Weights of a small transformer language model: 4148 steps.
Each number is 128 + 32 x the weight over its row's rms, rounded and kept within 0 to 255. Layers, rows and columns count from 0. The size above them is the row's rms in percent of the matrix's.

# layer 10 attention output, 384x384, rms 0.051, rows 285-356, columns 192-287
size [104 101 106  97 107 101  99  96 101  99 101  99  98  97  94  99 104  96  97  95  97 106  96 100  93  98 100  98  97  94 108  98 102 102 100 101 101 110 101 100 102 102 100  98 104  98 109  99 103  96 101  99  98  97  95  98  94  94  95 104 101  99 102 100  99  99 105  99 116  97 105  94]
[[107  70 114  82  69 120  90  68 141 143 137 123  60 170 100 152 172 119 177 126 147 134  76 158  87 169 150 196 146 118 113 139 117 185 140  61 149  53  75 167 115  95 109 137 175 109 132 140 136 133 103 150 155 185 115 123 163 112 137 127 149 182 108 186  95 155 134 141 117 128 132 157 163 105 127 127 112 145  96 134 130  90  92 120 123 153 149 129 133 135 109 141 132 159 128 113]
 [ 98 106 109  86  97  69  89 117  87 147 131 114 159 108 118  78 126  80 170 133  73  95  32 143  76 138  82  96 171 119 119 146 178 161 166 185  84 118 153 110 115 127 142 137 174 115 142 137 130 108 142 131 140  87 136 129 108 113 112 126 146 148 171  99 155 110 161 148 118 105 112 185  98 128 154 100 159 109  63 127 150 123 125 173  87  96 143 136 153 118  85 139 185 158 113 111]
 [ 82 152 142 123 171 161 183 142 127 167 126 152 138 122 124 121  92 108 112  99 169 160 160 158  85  50  74 103 100 120 175 134 162 139 149 123 111  93 161 148 126 133 167 139 162 146 130 141 128 153 127 118 115 148 105 186  94 124 180 128 191  92  97 160 141 142  87 158 101 179 153  97 149 147  92  70 113 140 132 131  66 168 103 137  87 111 124 111 151 167 150 153 154 109 160  94]
 [126 121 137 200 216 129 162  51 110 108 137  79  43 137 177 126 113 136 197 133 229 105  54 191 164  89 167 169  51  81 127  85 103 134  49  77 114 156 123 128 175 103 107 131 147 189 139 153 104 105 120  86 195 141 150 146  98 120 123 138 140 142 173 116 170 128 110 140 171 121 138  81 125 160 106 109 128 153 125 136 148 160 127 122 131 146 160 135 118 126 144 133 129 148 143 126]
 [100 126  62 107 111 167 107 126  95 159 147 145 134  30 148  72 108  86 130 179 162 137  52 109 163 135 128 182 108 135  78 127 147 136 141  57  85 119  87 152 141 121 136 126 138 173  54 162 196 137  85  96  97  88 161  97 156 105 155 146 121 105 146 102 149 136 134 131 126 144 146 111 111 124 136 129  98 109  93 131 122  94 108  70 127 131  89 116  99 144 191 122 141  98 142 129]
 [149 131 167 114 136 138 148 152 174 202  93  95 199 140  95 136  68  94 179 166  93 117 123  97 147 110 118  95 101 106 123 167 123 113 174 139 123 156 130  88 158  92 118  90 126 157 109 183 112 121 170 145 100  54  69 143 167 143 121 168  58  76 131  88 111 117  92 122 148 101 110 114 185 120 156 125 115  98  95 112 146 152 130 117  82 128 142  88 157 163 127 116 112 129 144  90]
 [104 117 122 152 132 128  94  95 133 100 159 168  57 150 101 100 146 116 138  84 146  99 158 145  85 143 179 103 128 137 112 118  56 112 151  92 140 131  67 150  88 142 113 103  94 138  57  73 193 175 121 162 131 200 118 150 136 209 100 130 155 137  94 134 131 105 145 155 114 116 124 161 126 175 110  93  87 121 150 141 118 123 152 136 155 110 136 147 125  79 159 132  91 110 148 154]
 [177 136  93 153 127 148 178 113 130 152 116 105 120 158 194 110 119  96 184 149 115  79  78 110 144 129 113 107 113 181 162 114  75 109 196 117  85 116  95 204 194 116 154 145 128 138  98 164 107 113 112 160 156 130  86 146  92 166 134  88  71 150  81 161 169  65 134 108 178 117  93 128 154 145  82  76 114 152 140 160 126 119 127 140 127 123 116  69 142 150 100 155 132  95 181 185]
 [178 125 143 179 157 121 128  85 109 109 146 106 124 142 105 124 123 108 125 120 153 116 117 113 128 149 132 107 162 131 111 109 107  91  58  83 172 135 136 151 147 101 110  79 108 110 139 152  88 102 124  70 160 150  74  93  84 112 204 140 155  94 114 129 153 144 168 116 122 148  90 120  95 121 146 165 108 141 103 119 125 119 131 137 149  73 113 147 151 163 157 107 135 101 102 128]
 [112 149 162 142 127 110 161  94 169 196 155 117 124  82 196 179  71  89 113 129 141 114 126 174 159 100  84 135 173 152 108  81 141 137 141  91  85 108  80 172  89 125 127 161 116 151  99 181  93 123 192 150  75 103 128 194 200  69 179  33 194 145  75 162 146 130  92 149 117 105 134 151  79 105 104 142 161  93 107  69 121 100 138 141 102 123  91 148 121 108 122 101 167 132 116  96]
 [138 155 155 182 132 113 157 124 141  98 107  97 106  92 108 143 136 157 102 151 170 152 136 160  72 105 112 126 152 130 133 152  70 146 130 197 108  94 197 201 149  92 156 116 167 149 133 139 166 108 164 177 168 143 158 160 114  65 174 149 103 131 193 137 136 163 108 177 120 137 132 148 152 122 124 144 163  99 148 117 104 170 131 147 170 150 137 188 140 116 128 102 128 100 161 129]
 [135 168  92 126 137 148 147 132  92 133 140  99 134 120 113 161 105 130 145 150  68 109 156 128 123 165 128  92 175  78  86 140 118 158  96 130 107 119 114 126 110  76 148 109 191 124 102 166 167 155 172  50 130 121 121 148 103 160 164 146 149 150 160 128 158 136 125 145 155 111 109 162  94 120 110 130 159 115 117 133 144 109 135 166 142  99  71 128 124 128 111 147 137 145 116 109]
 [152 116 112 136 172 116 154  94 160 120 150 126 159 124 134 149 124  95 113 146 157 144 171 101  97 116 108 160  94 112 170 132 183 198 178 107 150 153 180 169 122  92 164 179 112 158 173 189 113 109 136 111  82 120 120 119 100 136 134 150 104 150 169 121 102 111 131  95 123 166 153 209 159  92 126 116 149 145  77 140 149 140 118 113 114 191 123  81 124 172 125 109 109 142 123 117]
 [148 171  96 148 106 187 165 168  68 111 127 138  86 113 157 180 131 128 147 181 117 201 188 137 157 162  52 122 105  99  74 137  90 117 121 118 158 126 164  97 113 153 128 154 104 109 109 158  77  71  63 103 120 132  98 105 106 103 217 132 119 147 155 143 127 130 107 189  82 163  88 121 149 124  95 138 148 109 142 129 109 106 173  94 132 103 107 139 115 114  93 169  94 107 100 140]
 [128 185  82 128 133 128 188 123 200 164 121 144 103  75 127  75 181 105 157  89 157 112 122 124 100 114 154 151 167 113  80  90 167 110 100 124 177 129 153  80 109 153 132 154 144 201 133 104 172 199 143 120 156 230 159  53 121 137 104 144  86  96 102 136 146 134 145 164 107 136 120  98 136 142 130 107  95 152 127 140 130 128 143 142 129 102 107 109 102 138  80  97 119 113  87  95]
 [140 130 124 169 125  88 113 146  95 130 117 113 159 112 131  86 118 113 180 133 149 145  96 132 119 108 131 131  72 115 136 135 166 120 127 102 130 126 112 132 112 113 113 137 138  77 134 121 124 155 155 126 123 146 180 118 174 133 176 137 135 107 131 145 131  88 138 153 126 124 107 127 138  99  97 145 124 140 107 129 115 107 137 108 122 126  92 117 139 104 133  84 127 116 187 112]
 [171  72 196 108  74  98  84 200 120  94 142 193 136 145 108 173 192 189 138 144 128 125 120 155  84  55 100 143  98 135 139  89 143 150  67  37 148 220 115 121 119 133 139  89 128 161  97  98 122 154 126 107 145  90  80 169 146  97 121 133 102 151 129  32 112 128  93 117 168 128 118 148 146  82 105 141  95 127 113  76 141 103 100 160 135 115  91 154 130 121 113  97  95  91 118 139]
 [149 126 102 109  95 133 135 154 177 104  78 106 131  90 126  78 152 161 126  62 153 104  88 125 101 102 130 104  85 132 158  99 147 151 174 152 188 144 162 114 183 148 124 136 118 143 130 136 117 125 102 110 119 142 101 106 106  59 127 148 169 143 146 122 136 130 135 133 188 119 101 123 101 103 117 157 113 164 131 145 142 139 145  98 122 127 133 164 147 126 119 104  99 116 190 114]
 [133 164 154 139  94 130 155 136 134 104 155 112  64 106 174 115  91 107 135 168 128  98 174 106 141 121 102 114 166 134 134 130 127 117 103 160 113 106 118 139 158  85 124 125 147 146 166 139 187 127 128  88 140 171 119 159 110 172 113 112  94 174  92  61 137 141 168 167 112 146 138 105 120 144 147 164 133  78 148 168  59 106 125 138 134 164 162 116 116  80  89 130 101 135  77 147]
 [101 132  94 122 144 124 159 107  82  96 117  88 124 117 127 121 144 108 116 137 138 159 159 108 109 124 120 111 118 133 125 101 123 211 147 113 144 208 133 120 168 173  88 150  73 145 191  71 155  99 183 142 169 153 128 149 151 107 129 157  89 102 124  90 146 171  94 111 130 155 166 162 121 133 180 159 100 118 143 153 129 115 124 112 114 140 135  91 126 142 125 152 100 122 129 172]
 [141 111 125 114 141 198  37 108  80 150 130 124  94 112 120 118 102 138 121  88 134 114 115  90 120 145  80 139 122 138 102 124 112 142 157 138 148 135 156  84  96 136 146 110 135 116  89  85 118 137 130  98 128  88 183 129 121 161 118 111  86 136  85 185 158 158 139 130 131 137  91 164  99 142 130 137 149 123 134 127  66 108 113  87  94 151 119 137 146 153  84 114 120 109 129 122]
 [151 126  57 117 135 112 131 138 138 116  71  70 172  67 149 152  91 124 150 160 155 201 155 102 145 152 161 128  66 111 143 102 133 176 106 129 134 137 134 121  99 148 134 139 131  86  87 202 129 181 105 116 146 165 148 171 143 126  92 108 164 100 111 138 101 173 105 120  92 163  97 113 127 172 141 114 147 123 151 129 123 129 116 104 136  86 109 110 111 152 154 152 123 110 161 122]
 [110 117 122 141 182 118 135 129 151  82 135 122 118  54 142 129  77 137 176 121 147 161 155 111  53  98 120 104 186 136 152 123 135  82 103  79  95  68  68 103  93 149 115 180 192 126 186 189 179 144 152  44 163 107 124 128 129 100 108 117 130  74 142 139 128 150 132 131 131 145 154 127 139 139 117  81 167 143 159 122 112 152 131 130 125 154  70 112 105 156 123 133 123  95  80 138]
 [ 88  74  94 112 170 199 151  76 113  91 159 126 160 129 172 127 160 173  75 119 171 154  67 155 142  71 144 186 122 137 128 142 112 164 119 158  98 107 220 115 125 130 147 143 107  92 162 142 127 101 160 113  66 104 137 134 135 120 123 102  99 126  98 169 122 119 118 106 136 140 132 116 132 115  87 159 156  88 116  95 169 103 149 148 139 128 144 137 121 173 134 147 133 116 115 121]
 [101 138  96 217 143 128 130 157 107  94 151 135 162  93  67 149 125 143 148 108 130 144 124 159 155 162 187 140  95 115 141 119 130 122 192 117  65 159 152 110 133  85 185 163 134 122 138  98 128  99 131 112 121 140 139 147 129 113  82 133 133  85 124 153  83 156 112 112 101 146 122 125 158 166 132 122 111 121 142 127 117 129 141 139 133 130 134 131 115 129 124 150 104 141 123 145]
 [133 136 149 148 203  98 143 132 142 135 139 118  98 109 160 138 131 104  72 119  79 165 126 100  89 139 126  75  75 103  96 116 101 175 141 157  84 136 114 134  97  32 171 105 143  95 145  98 200 128  81 141 129 110 119 131 201  77  67 122 137 151 134 148  96 113 110 104 123 103 108  66 114 115 112 120 123 138 132 102 120 135 127  86 122 109 144  99 166 103 141 118  92 147 132 149]
 [228 107 149  92 155 146 130 111 178 102 129 176 103 110  96 173 129 128 147  83 182 113 118  99 195 146 183 128 116  64  98 112 140 121 124 142 152 155  91 147 147 110  95 102 176 152  81  64 138 117 187  62  81 115 121 130  90 142 121  87 113  99 132 114 101 150 140 149 145 141 121  74 133 130 104 188 101 177 148 140 183 175 154  89 112 104 151 141  93 151 117  93 108 124 150 155]
 [116 145 186 155 127 180 177 181 134  70 149  90 134 132 130 149  61 114 121  76 130 112 191  87 129  95 191 132 116  48 104 157 125 112 124 138 117 136 111 145  51  99 184  95 155 142 133 163 137 134  95  87 127 122 167 123 116 121 143 141 101 129 115 140 141 141 122 111 121 156 175 127 139 184 122 142 122  85 101 125 130 142 115  90 127 133 135  94 120 134 102 162  88 135 167  98]
 [114  95 126 153 102 124 193 133 111 156  69 168  91 126 113 141  84 159 180 114 112 158 135 110 154 165 135 102 121  64 189 127 173 131 173 147 129 154 153 101 130 107 100 114 182 132 105 169 182 122 102 143 106  95 193 128 123 165 166  60  99 110 108 157  88 161 116 119 146 183 133 147 118 165 104 124 103 157 127 101 128  77 128 120 170 122 152 194  95 121 189 157 148 118 161 106]
 [105 114 105 121  96  85  93 140 149 154 139 133 129  77 166 134 152 106 126 142 140 118 116  82 101 157 180 119  99  81  87 139 170 160  94 157  88 168 115 148 101  82 121 151 120 170  84 194  90 147  68 153 101  79 128  97 151 192 162  80 100 156 143  43 147 112 148  94 102 126  91 175 136 123 152 100 151 126 107 162 110 107 169 181 120 156 102 133  66 127 167 133 140 133 144 161]
 [159 174 120 104 108  67 145 120 138  77 103 150 152 176 118 140 121 151  40 104 136 140 163 127 134 112  92 153 156 131  44  95 164 156 154 144 129 189 116 164 118 139 207 105 174 136 146 118  76 123 194  99  89 123 119 152 125 164 178 107 100 102 127 124 140 155 151 129 103 147 157 114 106 120  99  86 108 102 147 127 134 147 128 131 127 127 161 134  80 156 133 140 110 112 101 147]
 [117 100 148 192 118  95 142 118 105 134  72 145 101 145  98 190 146  91  48 185 144 143 115  92 123 144 142 102 160 110 114 106  91 130 135 131  82  78 126 100 104 157 214 131  81  59  83 102 114 116  71 118 122 185  82 136 102 115 138 165 133 147 152  63 143 133 171  68 129 150 100  90 116 174  82  99  83 130 116 178 120 153 152 110  96 144  91 128 134 107 119 162 137 175  97 100]
 [128 116 105 168 128 133  96 138 161 122 124  92 165 160 130 108 134 101 115 131 119 123 139  94 134 117 111 177 167 143  87 143 139  88 117  87 171  91  63 144 118 125  64  77 110 179 179 157 107 157  96 142 144 139 119 110 187 174 154 122 109 136 111 202 124 164 119  96 125 136 124 137 117 145 171  87  85 167 163 108 167 101 146 106 141 119 101 125  83 136 153 131  79 174 173 149]
 [143  99 143 158 102 102 158 112 132 167 128 108 120 130 125 115  93 152 102 136 101 121 175 106 121 102 118 115 113 125  93 171  93 189 125  94 152  63  80  54 170 120 129  84 149 111 122 126 102 187 100 120 130 172 183 106 108 153 153 171  85 115 101 139 139  82 105 182 111 100 138 174 117  51 117  73 111 127 102 105 142  71  99 158 169 138 104 111 133 124 134 106 159 108  73 119]
 [170 122 159  70 121 147  96 120 160 112 123 149 173  93 150 109 222 115 163 132 164 110 115 160 121 143 147 109  97 131 153 136 175  71 167 118 125 123 197 121  96 121 124 143 152  76 156  67 171  77 133 125 124 101 102 123 105 141 113 140 163 179 156 119 131 144  95 145 134 151 153 121  82 161 128 176 147 166 145 147 135 123 150 113 156 123 114  99 154 214 125 115 117 140 154 110]
 [151 141 163 163  82 113 131 148 147 134 214 133  91 150  48 177 157  86  99  60 163 161  96  89 156  91  83 113 106 150 131 150 158  81 132 136 116  79 129 141 139  64 162 122 127  92  85 136  81 144 164 115 127 130  90  79 172  57 107 171  91 128 113 119 145 150 104 126 148 110 103 150  89 147 115 101 123 124 150 127 161 102 132 134  91 152  95 114 155 141 115 132 109  91 102 142]
 [ 90 135 113 145 170  86 194  76 168 130 180 161  86 142 149 150 165 156 155 131 124 157 177 163 205 107 107 162 139 144 141  79 134 139 136 138 113 151 176 169 127 170 134 175 127 123 121 104 142 117  85 113 124 136 152  84 152 135 124 156 221 144 124 191 134 130 120 156 104 133 105 123 168 114 177 124 150 141 124 163 112 164  88 132 105  89 154 147 115  90 130 132 143 134 106  78]
 [130 161 159  94  86 109 114 154 161 113 134 148 146 165 125  78  80 130 161 170 149  87  80 108 167 126 118 156 139 154 130 107 185 136  96 128 170 102  80 168  89 115 159 137 121 112  95 125 140 159 143 124 150 155 122 131 124 113 137 134 198 117  76 167  84 115  98 103 141  94 118 157  90 102 116 135 164 118  94 124 166  83 149 104 108 141 182 127 146  88 102 126  78 100 119 125]
 [100 146 134 175 144 184  94  79 109 132  80  96 137 108  84 122  86 104 169 144  58 104 106 149 135 100  99 133  91 153 152 116 105  56 166  82 165 111 149 140 184 178 154 127  91  98 104 168  96 110 148 146 131 128  85 161 121 183 142 141 216 132  96 154 151  71 127 146 131 139  83 146  81  90 110 123 142 136 115 111 150 156 107 104 119  72  81 165 133 101  90 127 109 104 150 156]
 [151 140  60  94 108 168  91 124 142 215 168 152 104 187 101 109 132 158 131 103 122 100 197 152 168 169 108 159  93  82 119 162 157  87  99 147 151 111 128 167 152  82 125  90 150  68 129 138  68 179 120 139 150 155  97 126 112 162 103 133  80 178 133 127 171 174 176 120 124  89 153 116 124 148 148 137 107 118 114 143 133  85 137 125 116 122 131 135  69 130 134 128 140 108  77 101]
 [109  64 107 116 124 185 134 136 139 116 129 126 157 134 118 128 143 157 178 143  83 129 129 114 178 144  97  90 154 109 134  98 110 147  90 149  68 100 123 169  71 136 159 147 141 101 103  50 138  59 188 170  96 114 133  64 171 121 125  70 114 115  99 184 143  96 137  77 138 139 124 108 118 132 148 143 138 104 123 140 124 114 178 177 121 105 119 163 174  96 132 127 131 108 144  95]
 [173  94 180 102 169 130 186 111 143 137 151 145 190  95 170 110 123 147 161 145  83 213  90 167 116 155 166  92 155 105 118 135 119 127 131 205  86 118  93  79 124  93  83 123 199 133 108 166 104 107 106 188 137  79 141 104 147 126 107 124 107 136 154 173 112  82 139 137  37 122 120 110 156 126 136 182 121 172 139 125 132 152 140 132 107 111 128 117 125 111 150 116 125 195 158  94]
 [134  78  96 216 167 114 122 124 107 109 190 191  67 128  99 166 101 105 172 131 125 139 116 103 130 138 134 102  94 141  65 119 102  92 203  89 147 122 121  69 129 134 120 123 108  96  99  93 122 128 131 145 137 144  53 166 119 108 126  96 112 129 130 134 121 173 136 155 148 150  98  89 124 121  92 112 145 121 126 143 122 139 123 129 117 127  87 137 111 156 127 120 171 174 124 107]
 [154  66 144 143 173 154 113 165 108 174  93 101 127 161 135 105 150 160 124 144 102 160 212  94  67 194  76 118 139 132 189 131 169 107 209 123 188 104 133 150 106 131 102 127 153 133 131 117 162 166 185 183 121 110 115 111 148  90  94  87 122 147 106 122 106  84 142  89 106 139 100 121 146 103 121 153 105 123 123 164 111 149 147 139  79 153 133  56 156 143 136 125 130 124 126 144]
 [174 175 148 118 124 133  88 114 127 130  66 108 132 157  87 161 133 132  72 136 155 107 155 146 160 158 136 168 167 108 174  59 176  90  84 110 125  97 144  86 120 115 144 121 202  95 187 193  85 123  93 107 157 121 102 143 112  84 138 145  92  88  90 138 132 136 136 177 135 145 140  96 109  79  98 118 120 132 116  88 133 104  70 134 122 122 115 108 112 151 149 140 114 108  40 143]
 [112 117  81 145 159 118 167 118  84 133  86 131 131 135 122 140 134 137 127 153  82 101 107  50  95 126  99 126 116 109 100 102  83 137 158 125 164 129 149 161 148 140  75 155 132 159 105 118  77 237 132 191 149 102 148  72 116 139 100 126 114 155  78 112 143 164 127  98 116 107 131 128 154 133 140 144 147 118 119 151  90 121 115 133 120 160 146 147 144 130 108  83  81 167 141 140]
 [159  97  62 137 121 116 112  54 108 173 145 100 146 124 119  79 143 134 101 133 110 133 118  65  64 115  82 125 110 114  81 117 119  71 124 146 138 121 178 121  89 151 150 112 166 154 165 105 163 167 100 142 102 107 101 146 132 124 123 148 114 134 112 174 163 125  85 156 105 159 159 218  91  94 196 103  65 141 114 114  81 174  73  77 119 110  66  72 130 107 185  99 178 185 168  60]
 [141 148 171 129 115 151 147 137 117 196 140 125 152 175 153 113 165  94  80  74 105 113 164 117 150 140 142 133  84  92 101 138 146 119  79 107 178 156 206 125 101 107 161 196 144 154 138 144 178  90  98 143 135 152  97 161 123  94 116 122 117  93 161  74 108 154 126 150 181 172 119 153 150 133 151 206 103 150  94 126 111  77 152 114 151  89 103  95 181 138 108 156 135 136  88 107]
 [133  77  90 122 142 105  97 138  85 167 183 142 147  93 224 187 128 171 134 192  92 151 167 114 137 118 178 121 144 190 145 159 116  99 124 149  92 161 113 136 130 126  38  91  88 143 131 154 144 159 163  91 111 149 167 169 123  91 123 106  95 125 124 128  91 146 164 145 167 130 131 131 215 172  60 147 116 159 152 141 104  84 142  81  58 123 157 123 100 129 130 129 117 123 113 135]
 [154 106 160 145 161 108 100  86  68 145 112 110 157 175  95 132  92  70 176 155 168  89  78 174 107 126 115 159  86  97 140 120 116 136 161  99  65  96 104  58 107 121  78 146 172 146  89 148 134  80 132 161 126 148 138 154  94 190 140  46 138 117 187 115 137 104 103 107 118 126 118 112 151 149  99 164 134 143 116 119 129 138 144 113  95 126 100 166 138 119 142  94 112 111 140 122]
 [147 113 137  76  59 125 164  87 179  93 164 152 143 168 105 110 122 148  89 173 157 113 143 133 222 120  58 128 138 191 139 166  65 131 137 103 117 179 136 114 117 150  91  63 129 166 173  97  84 167 116  86 131  86 158 143 168 110 163 194  60 179 100 105 110 120 106 143 162 121 143 160 108 148 108 158 115 105 121 133 148 124 109 142 104 101 108 110 127 113  98 116  78 132 128 127]
 [130 108 146 103  82 146  96  91  86  56  69 172  64 134 163  85 136  86  95 149  98 144 111  81 177 110 159 206 134 123 139 141 102 121 179 163 160 135 110  68 135 131 138 121  67 134 132  86  85 139 156 100  67 109 109  76 103 102  95 187  89 122  45  99 108 127  93 136 142 136 101  91 173 149 137 116 137 132 159 148 143  81 155 119 112 120 120 156 154 148  83 130 136  87 107 138]
 [ 82 153 133  60 151 101 155 122 128 128  75  67 105 129 147 167 157 137 115 119  93 132 116  83 124 114 108 172 136 139 141 161 132 141 131  73 151 151 126 185 109  90  75 121  78 153 100 120 132  96 132 128 194 144 145 102 168 111  83 128 137 148 131  90 160 146  87 149 113  90 101  80 150  79 119 160 127 101 125  92  92 121 141 165 135 130 138 161 135 131 108  85 127 183 129  93]
 [149  54 126  57 214 129  78 108 127 121 104 140  88 156  95 113  72 143 150 125  92 186 159 140 100 105  98 107  85 152 178 129 119 152 141  85 105 104  64 151  88 134 122 133 132 165 149 107 149 172 111 109 165 198 129 108  61 190  66 230 124 149 155 152 110 124 114 121 104 101 157 103 122 129 170 134 150 138 183 141 203 164 142 135 146 159 158 119 121 101 163 136  92 135  91 156]
 [ 88 160 106 116 118  88 146 131 133 187 126 136 155 147 156 139 114 100  61 118 134  18 142 113 108 165  86  69  86 151 146 164 121  87 105 123 127 143 180  93 138 163 118 169  99  89 160 110 128 161 175 139 121 119 150 178 164 146 127 133 136 165 109 120 108 122 119 101 115 149  93 160 104 107 144 100 129 114 114  57 107 136 163 141 105  90 132 117 136 122 106 182 126 174 130 143]
 [ 71 127 150  89  95  68 137  79 107  82  61  94 117 115 148 179 178  79 109 154 116 179 109 136 136 152 115 114 179 120 160  61 127 104 160  84 106 128 153  85 177 141  98 136 100 109 181 166 128 117  94 101 149 138 126  89 160 145 173 184  97 138  76 130 108 143 106 124 155 132 136 100 191 113 133  85 145  88  91 115 158 152 118 152 115 132 130 130 100 161 126  91 137 121 123 115]
 [149 189  76 189 160 156 185 127 120 152 133 128  89 111 114 124 126 138 166 128 153 131 145 121 137 187 137 144  96 183 116 180 140 104 145 122 122 135 101  98 118 186  19 125 141 179 102  90  80 120  83 160  90  53 120 153 217 168 153 162 201 147 138  98 121 120 137 111 116 121  97 140 101 103 146 120 115 183 153 153 122 114 107 119 148 112 102 117  89 118 144 137 116 107 144 142]
 [ 50 134  90 117 185 125  98 143 144 160 104 190 136  76 172 133 107 149  68  81 168 102 165 131 139 136 141 171 147 116  96 140 122 171 166 169 154  66 141  64 146 125 120 106  90 109 140 125 138 130 140 168 144 115 126  61 122 121 105 116  89 155 150 119 123 115 122 166 120 108 124  91 160 132 130  93 122 132 109 119 142 103 142 125 127 126 115 135 115 141 140 181 150 151 153 143]
 [115  94  76 108 122 115 114 140 189 162 137 142 139 158 138 112 124 121 168 141 125 176 153 130 143  87 114  91 143 101 168 101 141 137 133 123 168 148  97 109 121 114 174 127 139 188 104 111 161 120 129 130 115 156 128 122 130 235 115 161 110 185 102 163 106 107 106  79 120 136 119 126 118 119 169 155 137  87 116 118  63 109 129 132 122 119 119 108  93 177 134 138 159 127 137 162]
 [153 139 106 127 191 113 115 175 137 119 149 123 142 151 147 129  96 109 100 129 130  71 106 157 184 135  67 148 153  98 151 116  90 118 158  57 161 105 160 101 103 185 139  74  83 165  97 149 137  98 116 164 128  80 102 119 116 139 139 150 157 143 105 121 140 154  84 135 157 151 139 161 135 113 168 116 109 141  67 137 143 200 111 102 122 116 128  63 111 121 108 157 187 121 119 145]
 [168 181  86  96 125 117  96 163 150 106 162 140 133 147 129 103 172  94 165  55  97 120  73 107  66 164 125 152  89 113  82 106 109 129 172 147  51 149 110  95 159 122 108 107 127  91 148  87  81 110 109  79 133 101  93 181  98  74 176 127  89 142 172 174 161 126 110 151 119  61 140 157 120 124 145  84 153 134 106 149 161 120 104 175 136 123 153  93 132 127 148 125 147 129 166 117]
 [118 159 129 121 154  80  57 165 107 107  52 157 101 119 111 154 137 123 138 142 114 157 164 125 114 139 114 148 102 167 102 152 118 103 184  84 127 163 148 142  96 146 128 128 177 149 101  91 245  75 125 152 169 154  99 123 118 143 122  88  91 145  28 189 134 141 129 128 112 109 137 130 112 117 123 104 114 118 151 136  95 124 123 112 110 104 105 139 148 149 122 141 142 134 150 169]
 [158 137  93 141 115  97  93  89 123 104 158  66 139 157 130  97 155 134 120 181 146 113 168 186 123 122 116  94 163 114 151 149 132  73 124 160  84 129 118 108 144 114 142 115 151 126 177 138  98  97  88 157 169 151 175 164 124 151  99 136  76 137  95 156 149 109 126 144 118 136 164 157 121  71 142 113 101 122 110  93 118 102 114 122 136 156 145 130 139 100 163 146 115 138 117 113]
 [156 161 127 100 150 130 179 207 111 134  94  94 141 116 177  96 145 167 140 156 171  99 145 150 110 125 153 160 141 151 127 133 124 141 115 141  31  92 116  97 103 140 142  96 107 153 127 126 105  44 109 113 177 102  91 158 153 115 153 159  92 113 154 105 132  83 108  77 135 135 137 159 157 128 137  93 127 118 130 157 130 129 144 138  99 157 123 178 113 188 157  96 138 129 108 111]
 [ 98 101 104 124 127 165  96 168 190 124 179  56 155 155  91 144 147 119 159 118 191 192 136 135 100  83 101 116 115  83 150 160  87 142  90 140 147 153 130 104 150  76 133 120 103 118 162 117  88 175  58 128 119 123 145 101 148 136 191 157 131 153 133 132 106 127  99 102 116 132 143 152 128 116 116 100  77 129 127 120 120 122 132 155 132 124 111 114  89  79 135 126 172 137 148 188]
 [133 138  67 141 159 154 208 122 179 143 142 175  61 159 168 128  68 118 104 141 153  75 167 155 172 140 119 111 131 156  51 138 119  97 106 141 166 167 162 182 121 173 137 147 115 114 128 144 129 146 165 125  97 117 141 142 127 102 129 150 153 150  33 118 155 157 123 115 127 125  84 115 139 163 121 180 131 121  84 117 121 151 134 133 140 157 182 131 142 110 176  79 108 132 135 122]
 [165 182 110 114 138  90 132 156 132 150 218  97 101 178 173 113 163  83  92 107 184 170 132 182 128 109 136 171 136 157 106  83 114 123 125 148 150 133 147 101 174 139  86 147 127  93 118 142 202 109 112 113 120  76  85  81  90  88 169  86 120 115 170 194 102 134 105 142 166 140 126 118 163 105 120 143 112 103 104 132 149  93 142 170 169 135 140 141 171 108  67 121 118  75 102 112]
 [ 80 174 132 142 131 103 181  73 105 118 104 144 119 123 156 131 146  68 161 125 143 110 154 110  86  65 153 135 109  96 120 146 152  85 193  95 101 100 113 117  98  74 143  62 112 119 137 117  93  95 153 147 150 101 130 144  99 144  79 134 149  66 110  81 131 117 172 141 142 188 110 176 107 164 126 145 107 129 128 149  88 140 121 190 117 154 158 121 148 150 124 178 141 145 129  91]
 [123 146 177 101 128  96 115 180 130 146 145 147 104 118  99 158 122 163 147  98 135 121  53  70 107  88 130 114 110 135 145 152 158 208 119  83 149 137 122 167 159 150 152 212  94 128 148 117 118 127 138 131 194 153  94 143 164 116 137  69 134 162 139 155 119 138 150 124 160 143 145 148 176 172  84 147 129 131 129 168 110 115 162  92 187 115 165 165 128 100 135  90 149 116 146 145]
 [173 147 133 123 117 148 106 107 200 156  95 135 108 142 115 197  92  62 106  96  92 116 141 150 116 107 109 142 163 167 109 129 128 131 176 115 141 147 100 138  64 166 116 107 121 155  95 164 175 127 127 124 113 105  98  91 121 174 118 148 130 125  89 167 147 133 142  95 141 120 113 165  61 122 144 136  75 113  94 127  98 127 110 172 125 139 104 124 138 155 111 146  98 152 126 100]
 [116 130 124 119  74 113 120  80 151 114 115 137 171 131 116 120 128 180 145 146 156 137 180 114 136 110 134  96 139  82 200  95 184  95 151 126 149  83  75 119  67 147 115 106 106 147 124 112 120 207 111 129 100 158 100 122 173 122  68  93  66 102 141 115 136  87 137 159  99 115 109  97  83  55 124 105  90 109 138  99 156 165 147 140 104 101 141 124 160  85 116 132  88 133 145 121]
 [132 146 118  87 136  74 143 132 104 117  80  99 121 191 107 127  85 154 112 159  78 139 170 110 113 149 165 133  56 101  87 118 121  77 118 119 109 147 121 156  77 130 103  85 136 101 142 130 189  90 112  76 165 130 110 122 134 137 134  82 180 158 114 100 134 186 113  93 116 128  99 105 125 131 133 105 161 150 135  94 153 121  88 179 119 145  82 119 123 129  93 144 106 154 112 138]]